config = dict(
    n_layer=8,
    d_mlp=704,
    activation='swiglu',
    norm='rmsnorm',
    rope_base=514000.0,
    tie_embeddings='early',
    extras=['some layers without attention', 'local attention windows', 'paired heads', 'shifted keys', 'gated attention', 'norms scaled by depth', 'capped logits'],
    init_std_up=0.0304,
    init_std_down=0.00458,
    beta1=0.9,
    lr_head=0.0205,
)
Each number is 128 + 32 x the weight over its row's rms, rounded and kept within 0 to 255. Layers, rows and columns count from 0. Numbers have three digits each. The size before them is the row's rms in percent of the matrix's.

# layer 2 MLP gate, 704x256, rms 0.0833, rows 378-486, columns 0-127
101:098125129104092080141126121081106070180142134153125161145118138130108136159133140142157119089127109130128160082120103155119145171123128142171137118081100135049131163156167121092108163059078108127131144110157084124146089175142129086173101115121151146145117152152154158076170089093111093165163144115066131045177154108068092103145149092107111105146114171107110106108180129149083142053208
118:143178160088143156135095140097138121101095062188061141097132089128140137121132129134187103136114126167086121086108091137145183133131095151089178093082112130156152129162115161138099152124147144121088172141104140136167142177106108119174167137104128124103108093097119113160044115122147079125139062128165159154105133096142084185193134146126155138160195144156120047109181125087147141139083
096:159113124133155152119106144134126174126146132139135158124114146075163127178153053176144090080134153152149138149078133118134154125140138143050104082123070106116127148148118106139161183065182134118113137152145067111149105102122111076105126089055178112128120136091159149115178131204123140148153131076095117125147140170128059146119131135086168143167084117098145122093123111118138158089129
100:114133166144137126147119159129064115177117089127171157146171133095129103136147073088174157091204133129070175076149119130104102119134123155129113101125150175155118161120155125093094101150099176150112121116157096156125161160150118104098082153119135138129165128125125169166101154140100140125115095156163135126148091142147128167087086086145094113088038168104069158132088140189112161146097
095:098176117130157104174126118120141124071124114125158087090085134147076135071124166149136115117134120157060092176145159174113228137170149172119108167157093107101117109146132113108136131136156114160129181152142168166126131116184107115121164146156111136145114159072150145067097119110142140122128098100130145062109152081150082106110127087136100086124151147142178138149134149117103078128149
101:179152136090113160134139111127128097144081157191123125127133084085116112144144181172141111092173156138190148112125134125140137180135125132165117188117141109159153103172115170132144160160140103102106102129087174126141144133096090103156137135142121066126138135127106134124136101184124158146120094158167120155137150091164114194144184138166155157121092130093175123113120163129119134116070
097:106184126147173140127101155168154093099116136127195122106138141090113132085138139126078122148118134160149122168085124170128132129124127131174153087161106155118136126136171223113118092144086149097156119155149097140139146137132143162166109106077028102126190118139149098123154145148118149106148102065092134136063081085112118151160178173119093126155129154156141154132124127150147166119158
104:108123162113102116125117127057135119100108121092081090148155132158092130123164050151170149086147130151141163050152099132099171095105174138105110130103088116133171114149119063134152203148159148136132112145151135158108065083114109096086162119106106129132090124100084125129098062114156021160129150079157122113127097119165084063123119106118067112139088128130101183120112103125177161112122
096:095110111141130096142072074106090105025157121168123087154092129183130117103136136150210142095128102138142180078120172132158149160149192144160104151140130130114114119141147142138127231118177117117159123150144137160103143076121093157124125155123123111146079130139192136103077125161151030188153168154136118142175110228098114128164071144091141126124167192122133055150160136140133113106139
095:174123147161138143088088133101117132139094144082154072080144154126146123113141136126137068154114114127162136163126139134120135115126096119134161170138137087107122181160100148096082144092180094086107163113151120171103148120176097111126131091045123143150146050073158124058121149139117146134130113101103154090146126092136102142139075072144127171112135090078128053159086134184127186140095
106:097147148132157131222147103081111104116100045173106085135191160137137137142169113085111068122155071136161169105141157083128143129080118146069134123110114141119142076158136158123130188099161107132071104136076138200052125130098113186153133108134102075154082140167098119156116156128120115140123151126125122159100082133131124174116154126149133125152091113118140107065150083115160135140135
096:157123184089160106154098103118108148144154155167074146177125143128142131154149146145125072145136126148133171127212121158112110134164108089155135147101157125112104147177116093125135141063107127149117156202113082156161173108125076114095123118100114102090122128080133078114142120193137077097180090141141103130172133195092136149121101076137129093072140130025147109089190121110116111107185
101:084126131136145095091169100079101115075163135168122138140196113117163135112172145241184089103113140115122089150082096096126131162117131111126142105128143197168082109136150109127095158107143110128120164105138135065200148137206118103154082103135179111126105140132159128156101138106141118139210171144118107167136096151134189153173144096174125150097114152123132141148071185162221128066098
103:099141081098098184152097179156114087151103133068167119192117137150045105117118154126089120160125150187214133177125127152053114133124094155138190065094161086147042157164139101066119127164096163133128137123156085194141077100135133097134109101132106146121145126110133098176115087181117130116176181076084115166114120124134109133127142191126149086098103140163126110047148141130084179150145
094:173113140194163098155116162088177130130145090167131119116151082084178096180154182136156112126136125125120149129119115039171114151104136151115097171147149080088085154120163106177156108099143158133117114162123099067088112159063112136130107165140179175097170151093082162123054134123105178118140172170116097116110146120189150216169085058170174152160141098109152164134109138125094143145106
100:161134104046139161098144132110109132069144079171156106111092126133183092121163143127099148104162157127130147097182153112130139133198146128150108161129160194106112123128147099125095132118132112137141080099117192128175130157101116116137129095022129125146070113184129134195065108145171135123165123128202116106143079134172101143109153118123129149200099154189169167136080195125103134139114
098:064152080166140141150122162076100119127080084199128117138096159098161108122178156149146071223133110182103095143060009141118111120151183129117183123140132067091094134114148171139114118115103165084123098144086137113163157144146115091126078142141126114158093160105141163124146162101148165112167059106105096119085126127105162185123124135114146075101119051102089108102130142180078143152138
107:103124139164104101120118048179103113104161101129111092135170144110158108117120087076099107150104164112082116074107106145097114142164134085107122123094159124106122203158133122117104119104151162127138171155123146121147153124130178142136122142117169124202108133115154170098128170131104137194155110080115139131115121143145147124144123097101132147117106150081110169073116154119124022093121
091:090156109077160103102127112173182136168076138122136100151146163103060106196128145133111166105152117168136133128154068175124087139119112097131133121113176066145161136120107115149090155092123157206143185118115087069139083175139105129139097148148135138104087157156123128166156163116142089110122132144148088148139170129133084098162135158146098106065104107120151146147152148132127096102102
084:157117139180143113175115114087099125189182143144192148090173105102144177154141133141168143178124076133094114141142154152161147137106180171129103128101179091110120138131175069226170152136110101106090070076122118060118169141163154096137094147118127147084131120059134161151135146094071109142122189168095093102109132171091144084158105140057112088108140131130102112115127134184174079114109
098:138168090090150157196091122099126210118135083109132222064145118123177139104141147111098144167160087137104123120160202097117164128107141141137128214083173102141125145152127095042089101131155131144092170128145134099175152126128108202135183100085129132087117165127133154100094146144156115113152105164085146150163107187192115135123189121130080086098145213113124133109144176216126191089144
098:122067095057152161143110186133177132145181119089150120197147150118151174098106147123145096063181126148169158120078160143133141108112074117183084118111052133147128102121145170109110194139124184123148152109116137167101102133159134169114095149067104134180160139094146142129141063161111102136167114084139160170103121099069092086092157173083110188141135080126115148094137154119085161070084
104:107120167098154119082120190166140065163116084075100079098090109142135086208143125043128160149107106133072089131136149100096127086081128179101193154111161120142152106160148105134163144088177053107138160105178126116087138121122056175153145063098084103162095119202071124111125192087128149151094064118150106141135072156090084098118141120149070114109075158106114143121081167196077145144135
098:160150114091107169142101132112152133120166180043106106148148076098115098099114152157125068120103162129124159111157134150063142096107099142191122133139117197154139119102140121096131129186126126144115089122184182117060174176143166134142043178039116168156135061115132096119129131187130103136101210089098142085141106170121125147143148130119049165140114157137109129138139106120102155143126
101:147107169118145089140059145125118149109145139103021143141096086063115131118106133120128114062108155093128143148109083165088169117215099114180176137141095128126138133103131137088135115141141175095170137157190158159176152178093088091184128096084144103168142129113126101113139125110118137129127082186124135069158155108141103167149102112110157072143133160121133159079127102183115108135196
100:056143129114154126112124113149157123144132193175170082147136181095067104130162114153095064111189115154091162176100123145114154156134147121164162113146086113143132081159155168119119108134137116131159131096126142110159156126131120132160121114137168167163141169152152172132115096116133065122102145113174169148139102113145159117139129149113085084132070095142179118037106117117116185100149
094:097096172169112100169133165141162076089144209121124178096102181115148206131108169117081159153195120150167162145133130104124129185139118238119103165121159182126126152104153107101087159113136080138125126085077105090162110128177175134133154144137151146116132143129127073112190051186070080150143199156153133143145093137133169128119175129110140120113061101119125125117137122154066120041121
095:085149126133114107139131191157170067096145121088164127048183156103067102176074116079114173091096141183085069118103095120154130126191151111109116089151071113145130108148123106097077124149177154084115145103064143117089132118155128110149105071173136158104115144185108140137125114168094084146158095147185154116147112131161116120163174199158119093152128084127144164113130125126079206139082
095:125154084159105127115110128148155166096116094105108098137124158160156103103131169190139162088166085122115188167146161151113140164127092180132134170150108151163147089127189074098159141129094153198197128123138157150146158137125137131123115090149171080078133132110112126108114159167140135150121093098164089131168179108097192148116130067131096141119057174115088136129103198194092141067163
102:135156119129102174142080112162140108126138141102077165106147153131062082157074152096117108105141137123186149115110138111122127140151094127109101135081061175132116158121135140110157060175146131110130130130137079141087129127115129121165113094101084147162173144110101123201220161127165235143187087094143131083144130090146128148145173199118113118148158122180159187123172125166074163109182
093:156167114115115065141078124104108150095098087117144117164220085127151172126121124187075139182161156124135083086129120179080147093063170115102144150161141124164149158128178120131156062116114115143114151121158186120139192133131152112113017095089117128098112135135155134145155098096134156129163148136135091107144135155107138075128083182153145152143080096120154132096122131147145102121134
092:182116167092107125134127047102178129134131091180141124172136127173096170107186191122131138055173139091156101113117071129126144054049145119174125127071179142092138147138158145124130154112136071102119111147133099123113146144126158200183135148159145154110133109103125106122115209092106096062161120149096135117129169120167061207143166131095138078180133106119086045114132108106154093133146
104:146151142120078220150105116139145094135149114130139120105100157123081087179157120127146097114183171133151129081118120105076121082145144126112174134105110120069112140066149213111119075144136148124096110117119074188172084120117073158164143051116099124142094106146112088132128080138126117080164124087135127167105102103109126140114122212168107127192181093126127136132044118152068116090141
095:127168096123082179111085124053167120100069101115139082148143084096168111135130115139182080104108175154134158146076146022131160166144124177147156124116100109166157105121120142138097085180110119158148148172127114107145088074140117126192142103151143125114145142126163064122118163100128106069108071146154145166076113155134164152109107163177123154170125092173081202050132090145111035131072
102:083123130074122126173145125103193113134079158147043082099122092105124097107152124106127111133128083134078168153093063147095113144194091119093124127106148114108190131141118113178169142093171070083122120151090132131169112100126126130108122157109109120165103093133162118152149127077156116077090065153127157097090129061137012116107136139085104163136131139147128160111122109112171145103157
101:189173112109108094135050116107116119142108174170126101077144146133134097186132145148130090118168190161126115098183127095096131152083132090155102169086134110100098194165148158104103051163121073091167137126151176146150151170157074116109103106112111161185140138071138157145195161088112109130145174124123110103132114153137095096206129165138171078150113164091113090117130072134060135059094
092:152117099062142100172151176145121105127157169034095082104070144099163109119116111156120161152137113167152154087089122155109172110158106139175154148145106121113133108093143130091139073137107142144083139168162166197106141117128162074131120152111113095099129185163146144102146140144130147129126191084081177143112127148136176103119070178101170114145082175134185125076084091180065131096178
107:131129104099136141134146108159123125107122122137137115024128126115127095158088097135166130142123148149080081125114148172166164181134157132075185158126100105131149082139126160128177180152190101135131145112154171115102108151149117127142145124182106180145131115140119166120131120083140104128126160155171140114055122116138079121163167121106130093140087069147124114048154155141136143158120
093:189076128134142082110169180135135099196132096130085132143132159138143126106191056092075101088140122120152175146069136099081164141123103174149106084138130140142127140123115140127112087147158124116129154087101101164131124124107219139074042134142176096132135155121130151127136072115146134103142133134176152143172092093096086150148179126176108139111108133105153127142124158076121163047146
098:143143125137093116150133106070116110124089143066110123091081063144149133114154078109160098138146080134119171085067124072142123144113146132092116120124219071166147161124131119213154153128206093147109186084149141145156170147173098079118125059148158116137141123142155172076110184135108121121122109114094081151107116072178125107114155153182147080118102131149128131082138144144155115078137
100:109136159152142129161119126125230071151141116130125122120131123114078151174159139136178098165167131109150081144071098194123091103171149147087197149146063112090153093137146121117110155138128214106133126108091133141093054121102097119159085146135118189130101102169153186164090111083131122138128086089126186133074144104083079155184141126191183136124144106134148194123166148141103154113090
110:104215083113127147119171141140127139159174140160126140154202103113154139110109172103151120119133157175132162098104089106149147123113102093138148179127151134116134107134129048098123135222116169188124167139182160164150076200123127133121160084118083121131165159098094115137123130085138118211148100135114128118126138153140124155111069089149087126177147120138108143137116097176105125106154
109:161160113105095174133143090090067127056090132090110140119123099123148081119157125134160102198144137127106123167111139111086144104154106174167185122103155095133169101097153091140151089054116150143059160112093169168183166118167144146153143109086057061122114102119100078073171169091135112115107092118131121156169115107086128166172132122180119113133167160144141140078127114145085163149081
099:127150165139133064144122131118169104155052123127091136139234138127124104180117108086135123186157156105090167078099092097130096126132207093166151128139197096096075107136136130090103174093144113108161179189128158134125121144165074115154139083097113144188159176138145144097112095150107102199123155090128113137150186082132099063113083204100162089143077146133159157112151110096087060132151
099:114127092169106162131148135158102096129125188115171109127146151138072138122119161151103108108141142153104115120097140121076181095101104202122046105128130106210148135163130109133132142123114082192091081062130195068093067097071082166131139143085150131118163108174101099140132174154193142140101176150134134186162088113096159117127075133078065153218159152167152110107090095145217101152131
112:115154121122156132137144140115147111157146081213026145130121166139146122088105112174154112134161155130134146129140119078125135148173149142100153127150097164130130072145177160119150170151168154085102156174160133211179097162122097155140144117123161121119189120066132132139121107036154185112137114108154125159152137140149127130109071126166124177162113147119137137121113162116063140126169
092:123169116156138117178124126104176100134131124152074100165077097106112158136125102135084092140152135183124145094140126130124191133189171103109130098115110176090185124096107055093089118126102108130068174140101114116094100131122184125095106132150117163164127116090146164110106116057113056187114108096110094137118094124153137128106133092121137127172137143215146132119127101158117116103100
110:144217149185160088180097094127125095076097137143107136112165102121178133157148110142192129041144139134142178119073149101132175095147108131093119157093138129169174093141123161150080164131170104125102119155111117113116130138076080151125120157096145152049115172086135176096082180082165123151097139141125156120130137108148081107174114185105051107156109117159106082084153140104114107173115
101:158167130104103094133112125166134128075159127134173073141161120136090113154126125135147152141130107131130164073117117094087160124090137133114157126128159164118141108118137079088055085143169119129120092182148103131105194103138051118135109140129139236132167116170157135118133151152104103118150104209146088115154103119106146134108125120122151082133121105123110091112091139099183116105092
096:115162170119166158127085139097123083087133083120180142128148136114172098134169116145158135143145124131142139152096131107086080146083162177099174180107136116128086103180150124121150144124128102125134146074139128129138139124142186174163120104087061112128136135112081134106176152159105150105172128117139126182132099141091160094165121173158076106163079129010069063157124133118110147094128
106:173116177112101154101189107131154054108117138132099118164192160114135142141074146136173164143147092092134143127123190124051147147141106153107165135121144072143155168111140111197148160107170156063119097126108071161125146132142107188180024104136111134113111143125096093133134128136112172115119079188125147126185148153134181122192073087119164104138122132123130073135138127128105143089097
091:127152132109106090109154138060129136061093094145168102147171153117117102114174145101126145057117113155182109124137102102158163145107145073121093094125191106087136119114128152079109189074117124119149139150219143115170103124120081114136156152160117134145111135118139141100123073094161096127131165123144119149139109160125086055139150146166134139167134129127140114066126191101147134130127
098:117124085203097101157120104069114132102122068118148148109142118135143134055156164135142100107142119139073172157079153132159117126080121175123145146138133151122112113189147133161108156126152087145071146098149160127101161121114098136139178165104128100152131120144131165112138061201093157153116123187117100140170098144143163144124123101125161114179115091047049191159140106129135130134131
096:070137112143176120086128131131156137122071167056069107111107123107095080127119078124161112079122129181099165117135107079155149130118167147114100150133164128127089154112177143100136163116131149164126122103212197115097124141130128142124141132143128162100179149123147188084150214120151149099068116123124181113138135068116127068158101105125140083188119150115179132122108124160095111133209
103:099157124100079129144140141158126178110128119131127087128113102086164117109135123153154072058130144131142099136118093124113139131095078107101098081092090112130122114119125065089082051120159132138106164178174108090063164126097162104128106173149126141172142111109085165118087113132131112133092133096156160126093124157147060181144161151113122080148132163094101100138126153156182171074110
105:122134099069094144135102172165159151112177175165177154092112157088101109128139096125096140087191148145162165148182095093127112130143073122112117191123122183077159138130127135118088113126139131121142160137181119135161127125127095148145150152132098154109140094131141122099152126115071114110096129130163166158126087103148100153150130156157146172124092181198081154133142171212112146128075
100:180146146199142120114090150137163122116160160185133083115116152114092172115114077119175148116130115142083173115170087133087130131133169134204102172140129121162118207141131093083141119139122129103135114135106101127070089119126137107134110172127145105124157128140093177137176086122137107109095144124117144084083066131148161112083116180124160118108090182102135144087128092120089147088192
099:128150123132097153125164059139120131051159180095156085169142115141131126118141127180093125123130102141150102137111076139121138136142122176163166123096148117091117140155164211089135100106118145110131127187089096097134178159123193153125129125124139131165177109121104113145115123084147127148081112110079115078213153167102167196138118144125183149084146170181121091058136163163138124198165
098:137130173087125108147107138171138165092124120164140081066120123107072126065159112165131129105133082067132110090121135069108122111175154141109124125127132101127148156149141138093136097097159129140065177101104162170184083132103112063160085095125115160142088091145096116162143142077129180129093132111130149106160062126143142136216154149155130135139140173094124140113074096216127141141105
106:164152175192117180140138085103105126103095144162119133132132114124092128144127143111073112126082121169224104103143106069143128108144143153063181151072131077094155136161122131103146165122175062129087134143119119179150154108090092100105155109157143143101104106091147113115119081120120105094073148106133122082119097100147068124129158140130158100111150149132200073133159099135108172109090
094:185105149045163129096134112173136100148107108129111108168086199099103173165147061075131083101140137126100102109139119153085138129172118093129149132129126142134116196103130064119142171164106111153187146227150072101106198130142186120143107156099095163107109105064139127142111223146093162121160128127183157144111123105140132127145084095160159120168151087081167073101077123173135117122150
096:118161096129135080070125113117112105125084158168078128156093191122107110182155068139159100108206148163101140144086133081100118087138153090132143132135086105093164086144139133155115179174160160154163102139121198149133126139117122147108099117125109100142105126106101062120148139132123130094120122219160135171123106141085070142112093105134102100162158119105180142158123130086119146078119
094:093130104170116099144087150170148124167140153111167121112139131094152171141202128130119095118141100189130173203093155154124057171136165177146152094108069169136121135117131132114132128166143086167185146150124099106122174135098093130106078163109094160118137151139110144171128117141105103110140121132102149186139039113157148148108170128137124157078130100095074129101168098149130125149119
106:073179176127152162154130153133195103112099103122099102085078109133153124116081109167176068062178155137165135126117139164126138122163132098145203082124153104138164145125117165128113114068075128022097144115119118137154078069098168101064160158109079157136111129078127113105170089116125085057156135157129165199136168115096115131106088146161143117124172127109120165108134184125152061065141
090:107123080122189139141142107151125122098154100085121153105115138097079130147168127093113116147123134146221144137079102056206094135087119108117079085113167137138120024141129109107125165111073107110101173125189151122153185154100091122178097097134099120108124164104095115104096154159098129125124179090146088157151154122113125128123114185155144165154163107107089093113159208149137177132133
115:107169153131130081178093111127129157157071133179132168174130156101097123127089100060124142188190163119180138108144123120159122136144075123129192141110127119056205119107154142073109116095161130102132108128056168162199128206078144148089135181123137112122140132123156161112062175140107118165139131194144130167162140118110135178157136148121163121107070115152066105097171121125075107141211
095:148151107120128125149135056093099125111105110114103149129124144109145123175158162163106131147113174148147096082144172142182120108147116113115135197114112070108132145116162160111175112121099114152136157116045137134172140132142120152118152118142197137133111130048076130133117152110073139139151177200111103137153123112150114147174119120128137100129183154145049113062127066075143100110131
100:201143085170138141116113120157151187086077149103114113028113145106074136152142165067110057128149139125135123094104120128175137130147145149091161078161086077123139134106134104097095122160187137098134158072126155170150099129131158158145070181114127161063115177121165146121126163120110080123186134073159141126182123118105059084197165077236120142145108130139164086148106176115127116097169
103:138133088185103135172150148133079158116091099162130048101097140090197097132198153142091113077148145131100189172093122141140148155114097167152112123182118143160139201145138093162128114109163111134112131137141139148186136114127139170184178121115120095162141134157183124094174151156131130121117113124107174090078156076112094124135091140204146089193136112163073084094107142145157113097151
095:139150190136049120139072116127098123102149131101089163067093129147123113113122088163157121116047146133102166161123141078146141191144135159128085192138148124144171150126161148118156123105101121121089117167149098097165122129145100128155081119122087106136131114140167141088115102118135120149113193143169168234131137112104143096111081124072180143099147140138127157106134113086096071097172
097:148147098146111131165175113131172137128155141135134154117145181090107188187155165104101121090137190114131117055162144177098107112118108089142134134153118101140124117154150133127170178118120133114162119111139179153108169152172150108140117071162104093123099153124125196135126140158177086133134156081160129151184176086188081156161096097120196108152159165136139088072144086160102017180105
103:111138118093186067128117161108052113097121097114167126157085121120121152129130158153096122138151145117162126172103152155161122141137169174118183173139129144140166081169171144049145074130116093106111106073156037155139198149127132116135159095114078112145091167146133176096114126152091108134143149105086133167169114188134119162170075068123115194163129084122161120073129118161046169144080
103:095156135109137127149079147123177134077158077104103071143081102142107146139135120146172141108131124161186088137109165078114117089101146144161180126137138163172129082122150083152086183110074151076093160119104113079092098171086123061142161084107154148135095137129117140092118136089114122118120173113094084055157103048168098128163114134089105134131117122112118107098158146139115181134123
097:167129089115110145127148126130066127137156135085102101082086061094129118132155010148104096157153160170127114099107143130172145154161163142097107075113129121110123164157152095129136146136158171157122194117159139208092094146143096134176134104092167076192137122173083168145067150065125134129107147120130158104097094147163075147094123109130055147085153124089129148057089126185152143075123
098:126150128188141184155193117094139127084113153139123076104080101125139155133173108138147122123117122159101123119122142151160117121125173159127102111156127166170118096153156069125133120101095061064127155113148122119148094116100064130158247103090179092081097152133082115139118102077124151105110080068098081101132161066134169146146145109151095125132150166127149121135132136121127178170109
097:074140092130150157132102160148117148101144055181133112129134132084233211132117154120130154100117124104103066161158148119149122126065120085040143115103147113142124102138155066168119140064161106084111121078125127116162169202149168103112193146102106110106106110077133127142093107108141162131078115165172149134169130129146134189101126118172123172136126150071065154106115090125176153165142
093:117124134142113205076129120118090090119079106094076082132136128105155103126138048202116115119147133160164158128136141157180117119119142168086122168109125144118120113132136124142099079161112152076121097085159089112129111141119114106178145147161104148085166124128106128102101078148170053098114106091175095120097132099187064113111207148104142119141138155103132207094124137147137193044121
100:153099141205162139100140131150158031097145102047154115146182125113158093159142124126138060110162178166090114156034116126122134131180093148138129117176159104128113115156138130090133058151123089105136138111117142142181125131146137197124141141104141155202122116153071111075138156193050183162085108175172135069076123126138141158159147111145117163129173123120183164085142131136090138138128
105:147073102099149120163072111141146127152122106137137067095178124107090059127112128061152135111123127152153118018097159097128117138112165186067092097128104131133128127101105161146084145158158094157145141132113097174164065101098102170141162085104129140133117095148139157120056103104177010136102160117114053157157060127129139154144135147126125093139165155140126149100111158134139071116134
096:175126084149123217119098083092111150071151138148139138185143119149158144132120102139125097094165142105092103127147117145075141186079168135123116121111134171136162096111157114151109138100146134095127151124001043137155157152064159105100069102122159174137097118134152129158055102149113105135110183167099110158139118155101192170133127058078131107091082097082105063146113113125063095124130
088:148105125096117146127153105156104125121176150206121192123091109087200143075127117190149060113128131201141130149065124152117117084145126178077116156112121118112142129133151156121079078109120118116166142129149135159160141158151084095181107153118083103062151146130106123073074126118147080076124112123132100098099104100102101092075103131108127124165159124112129127126155140106138136127153
098:187110144117146185096129128128104077144096151094076128114133161097131040163148122130133074148116120128133165133107131108088106122139153133161105133147193119138127138137158169146154023131121090125096149127126096202157114131111191094111168132102105066158175097138081116152051160128124148104073128120117108082183062142091164114078111100139119138164102155102174155127106220127065161121083
097:162120133178124082175076123157140123121114135080126108141137203139086185128061157103170135108187134152073114136133159132178147178180123213142066091126141156093152120096184108089116039179135108094149098111125168112118091136140149130152129126104126140123148127147148189087097111176159093151130118155127110143148089152139089151142141162077072131130121155088151147120135137128110071106087
102:130142082146156050130098150110141142159133142098164131106086112098125093076156109093136118091118108103073156147185081097115111134125114098098144091164173171080153119167160103125109098082126115123122139137137101103193118135152175098129144158142099093182152146167125139111203129163157115126135085158095161086116066127078178085120102172079120064168120141053069132109108173125065143090170
100:124141144123137149174094138110145186178120118149080130182090138109135060168149117139089121106126168146090143144129053153141192138130162136102133117102172120130104126155138181093118107071170132131163124110185089176132133186102091139162098162156201134095111118116134135093207153107124126178120081117088111142059128121193106161130093078145134104095117112166181048055136131185137068107070
090:081106083162180114073151129146123066132107182165151145097166121105147125097158180088124078129144112091118149092128171138083125118157102090147093127133127173124115150135138153086100185177095149115174120120215180117116121146105134187110144135119135093097169157147105150172060147108142121102121151071109119175114136138083106099130132150161064152125103156115161183194123106105113141116196
094:100156156131140135109116156163134039098157170151134109109103179126091082117103112068109082176086175144125120114130079157152086148190115138159153100054066162110181154139133112081105137065139153108120115147112176092201136116133148158187106133140147129098129107168173148129160125113110123072173086130143150202109148112122114114171221138112127146119137131171130176076167147119118114101154
090:106148133103172134167119146090084136111110113086116162096097125066104099105169140115084158140152154110134167100088108125117141124090108143150176158154127099192140135115168119175085096149119123090082071078133148135129042062132135197171192115124102149143117107117184163176118128104158063150126130158170094122149117141103207132157109124126112104165165106131094113133115162187142157158105
099:130155150175129096137130109111145121061107082126112140126144181083174118153130133167079120158129109162152128135078136105095136174129131096111160179106156091141154189156115113164109115048169122168104174105111102158137085096164125130096178115140157128166135099120146127054081132094145095112079043133137084079112129175169150133101174131201105165151122054117070092108165148088079158103160
090:154143137137152146153159133166084124151127123151154120085165152126136137142112151106154139116153155172141199126087149042121141152120105120101134116081036200139175143117131059122196125102131151052128128124129150134100053061127041112157066115145174116090100133147166205078094076120091164068162142182140133121099163088084171135082133135160186128096099178096144172119144130051104073080138
098:158088144115196164131132091098067113101083044142134062129121129148131116160115085142136195144100114123125117121092155136121163150146149133128194090101126107168134099141141119183175110132191130105135111176136155135213195090147083126155163097099131067143093095095078119070167081082128112149157141155153113199134124222160124140157121092177123124119175174145166104069131116117104148102048
093:102117176100133161164170169131143118069110124125126120103098159066147141152108126113159140090114174120115160139049140079169138156119127164146137165083093128096188114105117128105132075152106076139169166114090108109142114090141140113110206119070164135255132173110163120155135173144102103122109116101147170085153154173159143087154160166127223099143094112163096200140102132216098143124178
103:145221072143112098111110128061145091167124142134106143095185115149143124110194113175142142071193118119178193135132127101098115101083086166128128143140154180175107186219131082141176117100185144102109080115067104127144113186157092113148137170119119141094154121141170098182169134166097121114115154147071118093166100104120139146167099107097128098109122154120136119132134139107102140060179
121:140188100147138133163089104146149113097080120139076157118121103128171135156107129146149064100103147161161174118101111124163164142139118143152108167098146113037077111150158200136109139133114139111140116134137144150131160170171157168121159116129088177175149172171102198062083141140102085160140188130095111102183090137114102124138153093126124081188112094145151085066071113134096075101163
097:115108107119154110203162130130145171101143109035149145067129114138118130122153177135119127186101119144119169121132087113120112115128108129097123155064122110075093140106113201166061172110183112141098139105161121146158134109122156126102140096149149090133132175132147126132085097080154112120164143070134119090061095154149197096155178133195100136102043146070156155049095119145072164138144
097:119122116137086095117097100158102089139167151169156100124139148135099195162117102110197138150146084157164112117102119142068156163174103074121099094143128097091136100128142097180097195069059140107166169145140124163106108201146140091107081153118170126167117156085135157136182130071076089150125153176075098164161139128132108142157148107114090120131164165113128087109163159147162165118127
097:084115191079140168133119136179128101167142098116163083101132105128131098121126106132093113125137168135121140125099042127176100125143184090138160049151126135086136162137139103069084125068096072101146197111153130121100122137143094131153125157144137106116164101105159122164150125144112166090117105143153125168152142153108089061172158164114064160064169141123135097169152107132127091122133
103:146161129142111141144052089090141128130139142093135130068176098118161124186122096096170148130138196130171140168146205075137113187126127144127129153105122191154164125126171116127107152136136085178138145097132159145080162141131115081142090128080137087149083100154065101173094187103120112168121077120046117086132135133143072157150160167093126106156086104164144131167115121166162111102142
103:153130102123081176094069060142130163110079134156147118091160127141115102157186104135166078142137129083100173110138092073131139139127154083069164138054193103119138125106112173158148106123146134122111153090068121093151105121108178164148144149153092081192118111120048101051132148053158068118205109158152085136100074131218102131123155108072170116164117102098140106106118163119158120100167
103:109163170115114099097154087139130123051090095169145061111040121104138166176174141115181120179144168152143144093111129147134133143180070092111166137145153064118122161189148142127135136070129095060089127145084128143196089128114110100126178118093100103168138157119080126095140127110100110130099100129157166114161124127134075137175146130121143162114114131112158059118148155155080124127085
092:162089163140070125139100133160138130110137125224112170087115113137084164130139123151158131129118111119227183092105092128126095117149134132156134169118121090083151143134144099141108129156155132086128149158096112104108068134056145161126129125146106146135151191104109096156128117115069100125103088148082118119113172076137135087176132154145098090184160153108070143143093113132149136130101
093:196153145169134166220120124180176109128139098168071109124094086109122110134113142085129128106120093148096150151135128133112162167114121156057126104118097144098128083049116168151104181128144120140127144137092136137119075156090112120073135150147113109153165127144088151143142128132121126206128100223161170073107096165101059121117088178118096139096139148135128132128095114182164121132201
102:105143121126116152094165121098185144102180052116115142095117113109119132151137151203129162165166188146169184089164114157119143169091096169118091136143179162146137167095137163104123110115128108164056095155103102205139206143200104123119174049155135120114152133151140115156108153163099155103126062119133150131142139147177129131128082112168122139129132129148111137123093194142154168160101
098:118150175109078160154119117136107135070080068123134198139143134084100131160153155123110145130145067132163159120117141159129145188143147134121108125103106120082196109127176119144144139117160133163111132099109116137220124137197105170117123174156194144130119081120053109161159109181129141119128130096166054117132140126101110215087165070067129163095154198042108116103183134122151066087078
104:152114120121056139163148134128156113153059092186099159121083145067111073080125113183164057137103111102124131109099094156156149060110126126170134115086092191096134141119135121102099122163158103122100128113114114099168130118091091131138119165161131174144148114125096068169209092141111178077178185107158123149100100164067132158131206178149138139177140084132164124128077108157104119136065
095:165204111121106141159112103046177125053089129052072117118129140123082134110124130154104112086122125165110180149172113092128135108083078131096164101111111114111136115138123177113121141123147101106140152143110124149166113151155079087099155146113129118106110119132125129139162094092118069109126080114181090121155174195051116169165158162161075123173116123132071108078106159158076085113072
100:118197171109083116150129073171130132163181132084104074104138145125118160136102149112163161152150156125135129149112167146126092143098178148139131074109116097138147117093108085141088173115109092140118131109183079145125112153112167095149120103105098108153110118170143178147078139138158130144136139163119124148203099139111051092150134128149065156088066100146108116107185152133118133122193
101:115108187131124117116133095130153072147098141142109108148135099117095120141133069115119195110100139093137166139138103124063126089191124163162143118145116164140102186143158116135144142136163162160102144134156104107207109097066147159170144151123084113145145142132176073137134121163115107108106081170074123138179119080165099056186122161188101092122095126063221135126095168059142186092166
095:098173116124094150143129130104116140097101180108072083124146147126119207126083081148134094089140138099067104125183142165189120184105156171126108117143121095053124084121129068096128175100176135151097193102175145106169113215132147133129144126103130141134089077127129178192117108133146103135119167114196158118096132146143124102193126047128093122140180145136103142145115147143117074125109